Part of a small language model's weights.
Architecture: no biases in attention or MLP, tied embeddings.
Each number is 500 + 40 x the weight over its row's rms, rounded and kept within 0 to 999. Layers, rows and columns count from 0. Numbers have three digits each. The size before them is the row's rms in percent of the matrix's.

# up: layer 2 MLP up, 512x128, rms 0.148, rows 22-121, columns 0-63
# down: layer 2 MLP down (transposed), 512x128, rms 0.114, rows 22-121, columns 0-63
up22 099:468503470440562465488466516516594366531489529507558442490482568561456505555551499500509486451499489520592460504522524463495475515471510497476501526451472496485599449483532545461552437494531482
down22 094:465521637461528492523501484547443453484499526535500551561437528453521505467513574497526512496509480476463554574471513515536422537552489570516462496528546560447544543507470479465508532493488436
up23 117:519495423451532537459526478449514476530529397490482459580467491570506448546507539457409532524509504535518523469491493438500503573473579502468496511507572507491433492464449616515566497546528488
down23 118:559534577539538504513512476574457545510505526480515476555558451518448468572474424454492490439460467461481542553537449554464505539544534518464497484531541462475509503510473434520477524517445545
up24 094:519502378557474542468494433519489534457447503529458465469424468463511458536591567496510517490534499468484533533470553413475579599516502475535406506519586551523470538556461523491457465482467550
down24 093:466536498525506520475547522499481482489557570495486539424504509458557431530526456507490509443532532468528490509452504526492457509485489467449482533552496438515499524469430550505417471443357545
up25 105:495478418576479503484559435467563515454411442447478475504531553492465522575488558515467496515569474569518495501554479478567533459574535575485540513531524567484492525492515570501527503503466517
down25 098:504505471495489521465498438531491556538499512593486427470549481536490481538470503424515564494385427517541503434467503437526501428479486477474523541522515521375486503511548498438560501474577560
up26 107:466537448495500583429495509435509469447534534491515464569487541459524456529525553462447512479475570496477470464459540526506523523454530500495462392491469481503561524513502535534491494490485564
down26 081:493541463545607576511446541478537475475538524397436533504506519561499510504502546530518542451455522463523452485482491473483550505492530482459508484533506566514543543440511552501486487590455471
up27 114:542536423562467535482437503453559459490443481515413472540452603480514528507548483488499482473476567491489527523484528481486480484529513459470421470459473553523581512502564490499471506620431473
down27 106:506476531546519486475456471512479509536509537553551554510463432506489476609511450542499471462438479413476509494525471561542494553499479446438556510554496561505568515504524493525506508449539484
up28 100:472492438465495501500502466507524469504522451539452431545463575526520469469495533511525483512590528485503466450499505517505557526508562492462499457514513513591498608520503551524499459500511503
down28 102:463488444463434520453517491482542432532498504509468448584492534550551547409437507437558507552545552416502408506494536556561488525535529476479510495552520502492501556529511524501498507522427502
up29 110:481517514498437463449469528536560447480510484559503472524528515484489529497610513441500494502595488458494496499476515506481506533547524437531523553449526512497532448543502526492457466541465508
down29 102:532483509437473456525472552482554484441493531498490490464501554490509589570574500486507546499531528544538542480532537524545431519572513452509520520485479526493554463526500505504526439506414460
up30 095:474557473535494529482472517545512436536473487439465421588487501537541480471498536459510458467680474520455474444508526515552540513493522472476523422476564477552527522544546588548507466449489570
down30 109:508493443488471501471531532533530446479519517455491449525524470520494487380484483517540503512518518475453465476476497502520445532487491478509547542488458552530510470502512500492479508479407468
up31 104:396554514387595500506562505445556455435490465531512481482524499452492570520593512467492468542470467524603449446491561445471489561495497466560529555436546484462535496477458480549503415484512518
down31 100:490465498455523533529499528462482483493500513548472541465487424510487533521455613514522475464389535547485509507558465564467532520475512558490511467517500504531566470495531465450490486485527448
up32 115:504487446526467484522506495470546536439448407486516490515517534487551523521587519454506527516507552501510510437531493465491537468495462521456498402561545564505530530478541580529526455530442528
down32 114:510559515480497515535557516494493521517468521540492417560514480572446539521562461519486557470494484488491518495520474443512518455514452563444496425481480478491520499471506481498514502555528523
up33 100:498450438509451543494481521512515483520523436515471480515420438568527536492506566535468499466579499502499443536555583487498454498446522487463435458548493484547446580499512547496477472550472490
down33 100:485515604496536500478455482517537430454531513568468501483547482534569471525389477500506513499453485476442544504494514515450523535477505432466487503561521421432484479485565465559545497463527554
up34 110:480563486523505534501543478492533410430506435475437411537453523514498510529586516501502451547544491449503500465511483468540513542499541510581503473444558543526514478474471576560508428517483536
down34 121:491527440539511528515488515540501468487430492522480502486574477539467482504459543520530511463561513540464536475493531568504555467484480467492376512529513488493551602527535503483447555503467518
up35 057:515550484539536547508501507551512486467477542467394464533505474467479493523540549450501483521523538499554480482485486463613528469521485542577480475482540526611501580488532569559549458516472543
down35 092:521523462543407535502514478486534475481491462452413441519487512498509490540552529496455435520544530491511479489511501483542501508512505539540483447480541549591512534494482610588529448519458505
up36 108:498506435499532486503465520516546424451402438530487491534466488489503527487543550441510522475520536473556475478547525453509492471447526474451395411539483454497590546426571506537503455520423614
down36 100:587485547558505487489405467509458453466515458513508549465495430517567521501419531562501531620474563487474538516538488474481555478529486430511490466502547479451462480490544484517458527469582511
up37 113:488523517454560498498468484483587461400410453590538510525461528420558552496519518454487494530510538527526488434530506511519474504471492528507447446481546533487531505488545509582543445453459514
down37 107:496472461466477515470575499562547518431436488557516446579405458476565515521534530475493574524570508533525469515487460470447486489442569501501585467456473565592453481498477500457477464490524435
up38 104:548537461469516644489473500516437498500460479470483418503479476528513491510494462510473538484482574489514413456520558531520438472453525514497487458445459523575494534487553562529499514443445478
down38 090:457497478497467614522449565453526501454435419451525479475476453527597484460433484552538524473497476495520533518557593556510443458466458476445472429566501483460544575482497507555447504495463483
up39 102:502530497499524539457501427491573462489513417501434362548466551545515491521547559446494470514585486462525491496500503510550534500488498526531500492458542520520543538493497568511558467505472527
down39 117:537533489489487544568547492494488500505500469493443487486566497450455474572501524547499472500486477504426550458494506496523522501478488482479470507471540535573524497517520562531443524464516483
up40 105:584515501506452454497486492472520481475483424485514492463458468494549559502556553552481539488514516472421566460510555505533501546570474566514495540497548568524460477527485506514474456519461536
down40 095:536467463511449526438535521518488455475567512527481534406463578525521490553477520499507481529544507502445566453477532484525464511496449475486556488511525474494521520514475504543499486480495403
up41 088:500586517557536578459500435530531443488510433436443439505457557510546495528508582453502498492537499487545481500480547469524546531457482538545494509469509515540557562554486566520535474527460549
down41 088:526445517524469477532552503429497457525483510490477455496523435510453514530529505563539438527512481530486469464518492504466460451529525519509469538477533560561539476538471592540450481462538467
up42 099:570522504533492518478468449520568500480495482426465474505459485586497477506611495560467460561593511523544529500536518460506502507527534510528456477583529561576491517515536523526551449507426522
down42 104:501468474481497495490514492599457474488494470455486482521528417490479534568540501529571484508529446472523451514498507542578560498441459516457521428478580493541531552502492605498467518414483536
up43 106:504558474423464519531550463516521421487512478395517432520519487470498528550528481566471601568484544514588510415498488487489477524457550515508500486522500510502565478478463553461603411552503513
down43 111:482526470435553516497528546499424554515548445495537467467470409525513517523593464460500543485542488487513514527516457503508474514589515474445558579452511526520458485463447515478431472497480503
up44 103:410537499490514508486502522434480484467535496611535510576476482451536549454568505485472487504472478519547507486481455491506453578485458448540444513504560522510470533445451512490485492511525546
down44 098:542464450484477494487469519432449538484515488513580471550473519524424448529480565465534492598491539564455503531466460501473459495424498517497605509457473536437499474528482523504533451548598486
up45 088:473439488516476549498476535479547446517532498478488485522454393538450532499504532505472477431533502491488474522550496529498441519377520487438461484551477470514481545516525546485464512523538572
down45 089:501510590485543494445416487511513421460503490557495490496528469531571450546383531500510533532424514500445557524515451530464530539443526469486481467547503493456461504491515452530546508482534591
up46 085:486538467537544558481525455448551484444467498500473444518475510516508530540527517475502479510539524515484463505556482506517584489475508565557497474493543528516551512514493574567527441512421589
down46 087:524499506536439513524492487443477478522459434477415500509535528524532450557484528500453465534519498517468491476515511561483525512522470533526422529441532578584499509540468597575461486513488525
up47 089:498572487508479540510502505525523494469427473485448469521443569480483479565513562445496448515505475525550447485510501421481573574465569439538422497489538509553594522501512498561538463489452595
down47 091:496487481509397492460450517443506445482491470522518460489489456468487532443470474475520539539534469563504500518528516474526456436489571493496444559483508542531478542512499606602490533502446445
up48 083:429516513454529553520468450527591479471514462445448438484452493524484497568511530509468466514506475486573522458470565478548464525487558562558501511488466495561498525447467568546600422516527477
down48 077:521501545500464522503513510498519467510456478469372473545470567500517535521518591464486429474536464445502489509460466510523467542511490565485421507480597569552500548500507576512498460508498501
up49 096:431510445509488592446458477482468554503514525487487510525413494482518554473506549513482406504579475439420414568473517514563517519487534545462525485543523555506506566575514582505556499450475481
down49 098:475536603493533539487502480540500445554515522450516414487522468504444419365489469508509534471497484539490521497457502526480519566498522469455501519512491466475460514500490470515471531504555571
up50 087:479532514467506492473491482526508418480500455478408483502512532526513535538561526465523553537554554523467513435503480398547484478542532496506503400471514514551473531438546537527532470522490487
down50 097:482524421553420523470513493525524437489460468470420475495530485565467482515506539492519414505531483487480473482455537490565570539489546483507511483427534512566501554512519569551546484515434501
up51 119:474537431446540604515465488404575482478458544522521449572522456487507440551546475470480541423470506518499478488461534464496488499480459464539439430412497535507445501478496509540510447464479507
down51 082:534528504532563497507571478513514428528520485478467482497543507481460452479469613513529479468449477476488456498498453546570498535501463489517497534493557534517466496604464576485417473490472472
up52 093:520555460570550501527505505544470521588517516458499504516541463548452503528533486448515437428528483492471377530478528483483456481509462523531486441541553512551466519483438486569455524466511477
down52 087:506549442510524464496514504565495435418476484516503541541485523462459518551504465567504589515487520431471568481542474514512510528541558437530487597521447467529471483487495504485471516530597491
up53 083:504559487465495542436466446516561502465502501480458472527463539465501549618502539460425440527518461594514481513548516498572530512538514494561476516473514581512521486508487548481549471570508536
down53 099:483486448539435551478492524469532415468483528457466460557452518492517461491458531457577469547530469537555483523549478485482507530477461471506468509446450574603535544548442619546415479544463563
up54 110:499543438446531577492493482505508483491443478532468441512495512474571453595540535431509447458560515477486468514464571516519542536450490497526480427501589528544505542514441534586518418486485509
down54 127:453523471522477482442499460517527410456575437525462473553541467498474520551532503459464523533565459512531556468481469475509505491493479476499449500505545582521503536543526557515432527536560533
up55 081:505542518457479526490503517494588453472513490493432491489397509535476506545583479499457468523564528566547461437524548466539514523542470468530417494458538552542580511437534494536580470579498497
down55 102:517473469528483524476481497557545421444478488504441487525460488507488526547470471489539492518576507500519449471534543468505571480479523488570446464460543541544535503429520564532537488514488521
up56 119:416547497491525493455529542484529510502475455499483510551506606469559559494555530475502437482487536467544460388464503454524567543525487545497490476373477513513561514497472531579493486514456497
down56 110:528462452548435526512541505448470462414472528541504457450524484454465534488452546495503495509497504585477497508553515425536486542548553546449497477441515521494465456506496470478537538560499468
up57 069:431542512577513552513487515509491516423461455469447465461426502498501458519531533461549501508522539494522466501456516457585542501538572526521511445482492517565530554488496555548521467523427485
down57 086:502496501531446549494504466500549457478496460440445436517481527529497480512524570506473408515565483465554451498509529470575539505512486528482493473464512565576511557528465572566532476503450504
up58 098:515495477520445480535566459405462538524452486486492492548484461485530517513519476433524493493517498542532464472537519489443466498471507506545488496481601489565453557475483519555480448488582542
down58 084:511539518519542431502588503450567550542442497547445551540472431510514435507502509522508454522438509519543458490490487509499415535465522514477600416499471541542465480532487531513574423455531445
up59 107:475495529467590478499470447443494493450517473531545477492422524565556518518516460473462387493499478568557471467552493520430557517509559482496496473584470499540497497468512544605528470487469582
down59 111:496500481434493494426431486467510425467468489562539456538522526476498452528518556525492490496438572470559539447558472587451509518482506540481417570525510513539467547515426531471542527488486528
up60 069:491551527522516525472480460519554506360489477452398459499450545478484490507544509445479483511528512461615500546492491492566518478556501526582480507460498624579551513506515560487534453488418539
down60 096:503514455497428528536518516504519423479468464412403418537472517500516455499535534510481420530506505507537446509509497457540547541497500545518462495459482621609506493500473576604528474504492528
up61 092:537485525562458516517457471487497462509482468529410519514472483547430456530536505484510499500531511399537501518408492473594460454575524512488480424483475535473509525541483484486526455528532438
down61 108:498479551488488476475526567438450575505501578514561531540513523414538547503514433517533506510403518518479537505534497541475452469547513506496505570581543496488470480476537449548448592504521525
up62 093:499529494545520535481463460520586576462518431421444415532484476557511486519527583483460475479563493472538479492507511516531493514492494522524522485486545558560486481540540569517595443531492505
down62 121:531518490497486521552520531381486523498432509442431482545499514460470456553542516526433406527540464492484512524551471517498507509480532473465522531503495596556499466494552550583465549502540530
up63 122:434570480514564523503549514479464533508471503551470491567488541511532511486476546433507470504456465493547419456489517384514565588459522510537427471489505490532514517422494528581440494484496561
down63 120:616496591611445521455543527532491471422532385492454530476499556519482544497483477523503563505555502496480493482514491508483464524453543540525473517478494507540528534539459603498477528477519462
up64 102:497548512502508532484487426494542494501468419414407465501464506528528501516570543489509434521570501472593486441544549460507469520514521481583479476505492525598520572490524549488548450509499511
down64 108:512486506533429504589534559472473424476461474490398449505476455491516484477461531515582462505511468493489553444501502539510506474475462472493496518491589549532477516501535554558470538443515523
up65 096:548525504504466521509516521457428551475479539547450451553471499502535553478500549411502400545521550490470426461506535518551489553465499559512421430547549509609514579518512523566474467456465551
down65 094:520509439481402482486559483489533504446440411481453451552477522514526521522478503498490481584557510504507522471499479420501487517511514557490488474530563597546457519528455543544477449518519531
up66 099:531529466529455526497579546456469471458360490466463488484500535499470508507511532494518539556453530467583474453503451481500510482499506535488546499522566495548517497469535491573516446433437548
down66 071:455489485515509497480499522510544408436484554458517502496427503527497493492597467522515547532499495465545408486512505431485466494502510529558563457528501433506516518533464497487557510449498484
up67 096:431543508490532512526432480565546486442534498425512442480531472559440400512549465535532501515526541461487559483455538535532529450459515489514500443498461482520505503501549521468596460577534460
down67 099:468495502530586442463482449512522494474502510547493528490467518467480480531423484542534560543494543532596538474491481536459459476476513463512459588465456455440517493514476484505471503441460472
up68 092:479642468546449554521463531503548457478407477555458502529498494566495494501503526452528483494586549452432468509505504546552511467529519496526474456455533548500473581555547503579577488469439509
down68 084:457550460504516546503502497510508515454474449490489493494517530522430493481497524519561510515545533431519519517522559547512560474439489528479475445472475539554571568548555519589548483488463548
up69 092:426550485501530541503461475516463555510521501454448472516472424492476509447529507515499514508532519437486490469538473564558540452460463477523532455529521523594507547512593561537541420435458559
down69 093:483516470464600434461448511577526426461541483453487477442511493515464493433426461476518558490549535504484503528504515456539534482457525497454489506484452445483553535508531460500567394500459468
up70 100:536538431546573506446476467485505465527495470494496434550423469509528536576572517451482445489564539516536485513512488512556506503511537561536476496480519565531490501540514569509550492537491547
down70 080:501517444619440526483522520495485542378510456506454445566514476509544519492484495489533474524596504517518509520548552519529507472484478461497474452454514516581471446525488551550489463474471515
up71 112:494522434545492537454509567467439480533419454476464484505495567452514563528516543517504458470450543565484482492517514553472558567537572577461541462487470509523538510446499492477525510496492480
down71 104:534421489537502526530438506471466531576488474577487533475510540456475541459506476532503528509405530493473538452499565538470558494485532530443510550563478435511482510515441435453517497432563480
up72 105:448510438513510549442523454455478434535506522474445475542419501551427520460519571456458406563514463435473494494460537533569514519500506594507493506517526513491454512487472561522550500502535527
down72 086:473470519548519517483500529478459552511490483457491394485556531470504555584509408525493534474516514487501525482481567520501500485511563482495529454552557503467532547494590416539444581492440573
up73 096:468527539478526546508504471509565523481463464425406461515449484492513519515500552505504478445505488465533484449563553479517528517459517543542482482500488515556557517491508552545482458492512606
down73 101:500489550574446505524500555499450472498441452489526453554502544425483446533447569456518516533484471455469521493474504591472476509530455582420435527508505545482512510523454528481469631496552536
up74 078:463551462536523529503547526518538496534468506457478463587458503515412487460462511445472465505517480531508498519587577456480512509433515510473502455492524538495506472507457498593483523493550651
down74 074:504460517442552513530540450533485529508497465542518479475529494439517496301574556489511497482525511506533500535529491567519475474563481506479520520526509515498442527464485522472447492459493423
up75 098:480495508523515547480537522439535432492498405454473490498509421541508590509565515503490441454539508487461531544529605470469521476483486518590461487478497583521504468557459516471466481564450479
down75 095:461472494547567510499545483495508472389509510577531492542511447492487521467508515490524558448490488498489513502540446549483541476449469492490484558523487515389493510398519510503470505504542489
up76 099:547495475484476563416548460511511489537500517505479505509465509586556530493497511507416523588536508579522432538509540487533534551559538542529466462496507505544508494557465495487490506561474504
down76 100:550475625538476467474493522509558495507507498531468481491576538494501527503456470469497517621511536560463474470487494517529460429554527531495565486452474405437466517500557532481493527460479581
up77 100:567522467517452501526529504488539492500427488550509420490506536527470505507543485430569434425466504533543498469524496444501520475520449542504523543474545481532478533571533540562487488457483513
down77 080:397494445533497489482447503489558390489461454545469500520393530521521521529497531550511431450510478554573533499484495499550535486476457592520624476496501492480452498499580531486532477488490463
up78 095:463562418528518566464507502440522477493445479496431431563468563524500423536552541495493480516536543479501429522492505462529492499442488527487488472446563514599526604454519536578514496537488513
down78 095:533515458521453458469497510506519439488513457512474516526504538506459564518549558491465466515519490529500551479471474448559545513459465530503458534429572527566516541521478563527467469462483502
up79 114:476476482461458463495465451510450409493554432525504503541490451478524554500577537538508403451515533514593574497540495507487530512454579491470470504543469515537477506571487489496578476537458534
down79 109:447531477485467505474424489416436526522548483486501447544567496506547554497559548501496500414514528572518500531481546481437469479510446470446537507448538521489516478551547519547463572517531493
up80 075:544492478542527556403480479474490482459493466468527420509462476526463468577547565451379527459505554519558465510508558449446505531512533444531417465533511479484471496502486506498559477529490535
down80 098:506461478571501564478464464510479557488457506509481518456519478513471466542481495502488414460480461476580445487531558463492554479416500497437434526602479477501537546470474518481480529505541435
up81 109:515548465530513537491516494492494477505466439449452452551463563507501441573591509481502479522546508458513504449474493460504527507513506460512473469477587517618545560484494549544503460561485518
down81 113:461505470483467522459474497566486419446477478463518459500501477525494498541487545491502487527524501481531497453503518510548604523422492512514445499407560482530483532540523557456488515465538516
up82 079:495537547496456543472554544439536455463452431493415493480462499558521544553542543482519434549500477491525415449504491481601557524518507507477438457485528539518523505491497489528542423513487514
down82 095:540532463501524574487515508495528410488475454511413453503528533481512509547501581555504417489514491477562494444548569533506544534553504493531456504414521581531497495489495522483526466550509456
up83 103:471476459467477550452480473498562416472534445476481475475420497550508496563526558568462486565547470482475441490472530466532476641525573508480487521496502510513490506503455543489542453557553505
down83 098:526530583470557513477558523588502518481553528492492459497555496552507441519507402528498468497456484454473565493434529509515515525483537441520504488456522458491504508480557451527533530449467514
up84 109:608543448532561486525505451492501510527500487536514501551480476482555554540530458412490480435490523566520534414504588447443492523561535562583492505489511513524483498470506563540496509448518477
down84 095:423575565457508481512472523557486448511493477525462525519456484479587504514457517572514443535524509531474503491530527538470529549583534503484512490504501570420434519445486452462437535444540456
up85 116:539492465534486518438471511491551514463519498446495473532474473480497433500509543488410490501562573516528539561458471531584536518532473501532535491497489589498428494626465582476496487495446508
down85 114:499528541452471471476575527543487481507442502485518542486499540493532542504606472532501521529536499422459482467492571494477469494531491442470480454494510565540509498492548544525528486472510444
up86 089:538569427513568554435527436447492507474457434480483457515474509568478527564560533506409489552517513496576466495533565516479543508544530553552426502501548524533522478505503558515524465501488572
down86 099:505549475501537506510532482516502390504485444428440466532552502505484453502517471550556458527511530472510507470473461561481468442493461544481463483439493582605525464535517569495473517494416504
up87 119:483498508522537514460502461487556421513537496526479477549455425602498509506541579462454475567517502469555516485489505438531504581464548546539451469477528516484469482484458587502578485530529496
down87 106:540542608548516495468551538534495499587480546481502489508545514519501427491470357519486506458463461489461491474522537511460475548576518456495509525524525486547525504528487479526507524522426496
up88 116:552519472514473506519479496524469453506419489437414459515462521565488471463493536507510484517576509519449453491552531514553543540458496543496494392466507580611520502523511552526516465488500580
down88 119:542493488506515519520537541571511445546526503527400455518539446530462466473475527502589415465501529445487450478532434524544458485446526494532517441504475568528507489489499457527515436467476445
up89 103:471525506508511534544484483528491529484530419499419471471512463531455518503530539532509471560517490415547481500499496565558440550504500585539507466507540510506527501498460566496595430449485581
down89 083:502528571451527456534488447518533447508550453510456487515526509529449495468518437555504524522480501516448498483516432549523476596514485505442559534474539427433489447511501562493549477501451502
up90 079:457479514507464551550507499514528570426453450479415511481500522429442532491511527493555462489521470476509522431549470482548549487500454494521528485485489523575518525524532540495523489435457550
down90 082:492570489518599565464481448545489531485517545550561470503416493522488527530504505519468517510515505569505497516491495448498453516521457495491522464485471495426496466479474494479603442564532533
up91 106:482491483495525556517498492516602468491481430511436469509487497515451482529567571480522484471532524466500501439548566500563476504465528472502488452518462492524523570469492555466538439517505487
down91 098:495455569462488469494485558531493439509530456531486477532512497479512542506413552519532537531522526471520528523521518504443512517477531474418434494555490459426460524503523521502443533497590506
up92 097:549537482589489525454469449456520514473444431484454433537421494538499527518568537439490461487577508474531496510520522487511563527456477464535471509506613543542538564550528554512497493492504579
down92 095:498506526522502527528556469529520456519546511461504443534546461521477479560473459528519471529489498498526485459509459501489455485422511543504405518449515558567458503545502545520486477463524493
up93 112:496522459552500524442523430497552439515442439476502488476503516489546495515559514496501566558485535562512505395433529469459491520567522516556507488496509558506572540423528521472507539524473466
down93 108:467521513485602474454507590522539478525475535534492476443451478495557486495523471541480517536557429556502434481514482514443439485551501560434513538584509534498536495490471493441471510531512480
up94 102:452491477491505538425566478448468487508496507443429508503551523466497541509546571411485461488524520511454425488502507540538541545572488512503555440493481528531539493526452524492504519560501526
down94 090:465555491493443491469442459525465501510486572488458490468480530522575475487486471523535501562575470483452561430476547559483602447509492495509481462560496517504564497459519509419517571525555554
up95 104:463552516507436456524497478545607503411472502454466502537503566453577524547580523431527501479569492486446517576513481453516563474510484460473481525512469494512619479499503543578428503536424514
down95 092:432506567552458489457465529527567535519501495511510466535554486503450478529586492483525541477422522523440462529465469508490577467396503487500472441535502487494522437544563529462453478545513505
up96 098:418536417527501517443508500474518506517481479427488479555496512491437532541524520478445494528523522576532475470508442494550542517506478498537529477500508570522516499541533577479512528596457573
down96 095:446477460518475621462440544522552441355574498551471493518489530500461437485534508540499545500566511491457495536507535530504479470521470484518518461494444561495483591505473563497505550507449478
up97 083:412543480521494522508456497570544499474551451486450462498450460520441441472496565494519511472513501458517551433544558449575514554445515526542490481458494515536514513537508528507556500542486535
down97 092:472468559517495458472461539605520482563533506436458497508505428546443482480484484491521531548512507457493525539470452471525523534435543458520518504423484499520543531479470538433525530498474530
up98 073:477531497565480496491541551504545490526470518455491492565493488531411463478483524519459479569509472478472483491571545486506518536441506494526484503467481604471477449505437468563535561525579617
down98 090:533488518460543522507549475531488491492476511519520474470533511444531471327539590463510510490499526495525508517576525523501498543553478483494507507501512527511437526510520469468497477470489412
up99 073:456518488550445492505569567492530501536468521461487513554491497538407530475448519497480467531526479498483479475573542475502516559418483489508496464441507611488534458507460488537515542516523574
down99 093:514469504459542530500549472537500510524469506501514467476537498464516444322549574475506502487507527499523508516564518522499491525559462492493508498498518530510438525508513474452497468482476414
up100 108:450553429500508500441486557582487393454518519512522476485479522537478500501493540565505510451528501482500435508518559455564579521483551528486465489486457530539522495472573491514516459594502534
down100 082:491487525515478455514444444482465552556537545543444515483603458499502530560473446547527466466503498477477522556471522565489508459494468476527470509528534530433526521435511506514447553562502466
up101 097:502545587482528433563547492567527480489469446460536451482544462558454575492497456559514500558446505532541493475562479466518463465546471525507558426499445504548512416394517467525506461588476497
down101 089:471432516500474492440464545477588502442507509502473496478537530445427459525398477449486489463577499519420539462569514472509547532488474554491518530464527516495452517545561470486451542494463470
up102 102:527490512578461439503536585536492456451550483468549444443524456576453494550478481501441496547461462516437502510486528438523471492532563536560611532513515595533448520486507521507452478531514504
down102 110:425463503460532550468500620502502477511415545472552526514513506479459516493483500491480477587548443492435506476502515479490469479454447450472536488465551465511529536515485420524524490510571494
up103 099:524545480541524537470511463500563491503464458498426434557484472631514478526522536483485468458601507518528455505514477492544475524470465481519488494481555504596541531508516567548487461505457516
down103 114:559485568549486465501524496493482475537494465503464527500562518469472418537474558519448437526523477507479496492522465508543547531503514498486473533446573483572498496518475590527458498465527519
up104 093:519568486462533474512526519563470439513544527477493518504580457477517539442520504472479494483498564519605490434497553485513446486572490520521420454481435514554570485487527517515517510508541514
down104 091:516516481553542443474532497518475524590537493528469422485490514510567454530430479515504488588514505508490479551483473452460503431501439485452567546471479521441523544529499471450449522498457533
up105 077:505570505503552539434462427451583531476428488448470461550480527533510560528584542490443440511590524504567425558497534510515522486492512577562471486492550577532518504538493570501504451498448506
down105 086:465522488587453537474503490424545455438459497431414478534484505531503458510527511516551400518558474475537479500527453510519518511439503529536463511464464578548512461526458603595471465503501510
up106 104:453495555502436536483557521512494513437528478455464463567459499492499530519473515416459519617524488483535496497463423496562500455534541535606517448468547514533481489556510503517569464525415492
down106 095:503556502523364527464469478495476480456526479535463460535476495473489473501523510511514428590511498471444484468512513474511525485561524530537454425513502565489439539521504578546505518491504473
up107 078:447575456524548504508471519476516530412401484540450456533463493435465514497570568413500491478486493424515467472522524473499503496451479552555486484501526550522523535532542496542508432423438625
down107 101:549551458538428533456486511457540458455455467452458489535482516519506481534535472473456451504496486508484498484530466466498506495454490514502412544508506581609531495515470582585466520538476539
up108 099:556492453505498479493512403493481476544543533502450523592489574499513520520520604482510462468509518472522505485503467404488534549548550450483464482543528483518493471471495500506524516605532538
down108 100:543507489462427500467525458443402485527594550423526477518495470527576589564469477477518442486531511544447505516502560447476501420510466497420522543507587455454517509534571480489480540546513490
up109 080:473576442462538503501501475480515484445480479471503462536479537445471540501561568477486501491460567430471467438471531464475524512506444551548540488484477597571488512442514575532542412574459549
down109 094:496552462515390512482467509466523428411473464420427497531505527446498511522560495469453502484440497525502499452541474495495494492474553550551444509480544572568529498487534555608509528516470545
up110 101:495533479490552546468487480497510515441430415471469465482474540469516505535538555499490435519559538509541448424497560461460531544504456472549451493447546501608601558508526516545532424514500572
down110 091:506485508538440465462494479496474472524516482453473458457516527476478503528513539547481468504448444508512563491510450442509576516485524473545438539508497538569452541491501523553465565490484495
up111 082:512522481582491548458467481493518476492534509478461448503388526554477537598560506524457513485556524521501483520484497525508509502534480509516465482447527536554590541474525520496558481615430495
down111 095:523432500522516475477491494560497447458487525488466493520424490560485532537484497529544421591529445477525484459510513471506559508481480525531479446403558488504554481520492584498513509553573489
up112 105:465520482426448515512568484481527480475562518429520468491487450462454522506522504475477554527472503431644471462511481550529448566488466509513475495538553536488498490538422547479579379497514543
down112 099:428596495517506516514526498452493563481567506480515489481475386583574508520564469494507500503517531487460539496523454475491421545598518430465570486463500496466480453490525533528431484457529525
up113 101:486495453494459543545505455477493507566502525456481486521505470482515489497532459480520487465532477519447491465496652451515517451554441433560488514461488583522522495443561525572508501528419483
down113 100:548511497516447502469554477530462465405511498565530479511579501484505477523494546547512579475465482512454491547511396578476462511581446517409477470511476476514478477522531467483508500462501535
up114 090:392487517456562469485583578447538491484546521541497485499488495531464495493565570418514450440523468504553465494530500396487550567482501469487512514482549547501536498561455508519490528549539530
down114 095:483566486492571447517564512469545456503539517514530503422557469479487471554552470501519440537443434452460553567528477478486452454549501527471522510476496535502489488529580457549485500461532526
up115 114:460527526480391485468478513509588467488559517478513447511420521477486463486540497420504517506541466467546454471470462537497479578523559460468527523401495525479493456558489529502627460503484489
down115 108:489459533449510420544536482498517619506507525505528482521471475456532504464524474450504498526545438492556575521470507491521471503558437438559511492502485493481510477510495499427502502481591505
up116 094:466519491558484566447531491462494495476499474474437450586441453519489494622499563407473481539553510501496500503499545520486545484477514483540472459442519483506471504470503542482558462601492519
down116 096:482431465537500501505542519563482448536467430494473444557523507522580493516487421532584514562567507510461487441525549529533533453511467429494537411398547547576466587503491545485402480502438510
up117 100:553491504574510490471537454479501513498485480398495435527503527574508558573451550512468465445509519541524489556530502481466501475495478501536509501557495513585480549543496512420457476514468480
down117 105:517488518498473501500454613471455487480419475527542509485522545494527501516432495493508519487562491497549514484469483451465540466471430482513522486508474552588548560464533481488458551505529475
up118 089:540604423516465525429524471508538504491450515494500430573452490527499509637508528501454492513532468494481483502519524474489514553552499439475489516471523506499522461516463535529527482621555522
down118 103:509479436554531505489510504531495388460504491484450483548480492531461470498449525541559505546539475496500531468584468530537481489537469474459540507442482563512516480598491653504440562525486504
up119 075:542485498478484513454560487503451520530441488464516491531522573523474562475540483481477482534508567455445440450519517479459471477501553525532538467506519523595482457457575505463505510436445525
down119 065:530489482500497491478497465558488545527465544495455494480486492550469434557544501492486454523509514446474462518557490512483547477517510514501505493488530578549524461521507504483480516511480507
up120 090:460576437551556527472518464420507477475482484495476439537500484506523494518577500479462523530581563496516465448537552510506518513519549548552505435478496530571517503489475554531495459553491552
down120 079:499513472526508571447478457492480472552473506435413490514476472482461506608482512564502466498542551500535486519548492482547525481490443565473441512510540579510494560511500551501497497517506528
up121 091:472490442491512526559493482464516462493550453513494447520425457601443524552485545447444519479515463528478480543542531467522482548486522579488486491534542503524526501471439564507541502490563524
down121 083:521531568515572478454527470612500551516471522495482492424553475501490448585553448530497497501409399522510554495431530505497494498526513541494504504507512454506509512544583455529495466487474530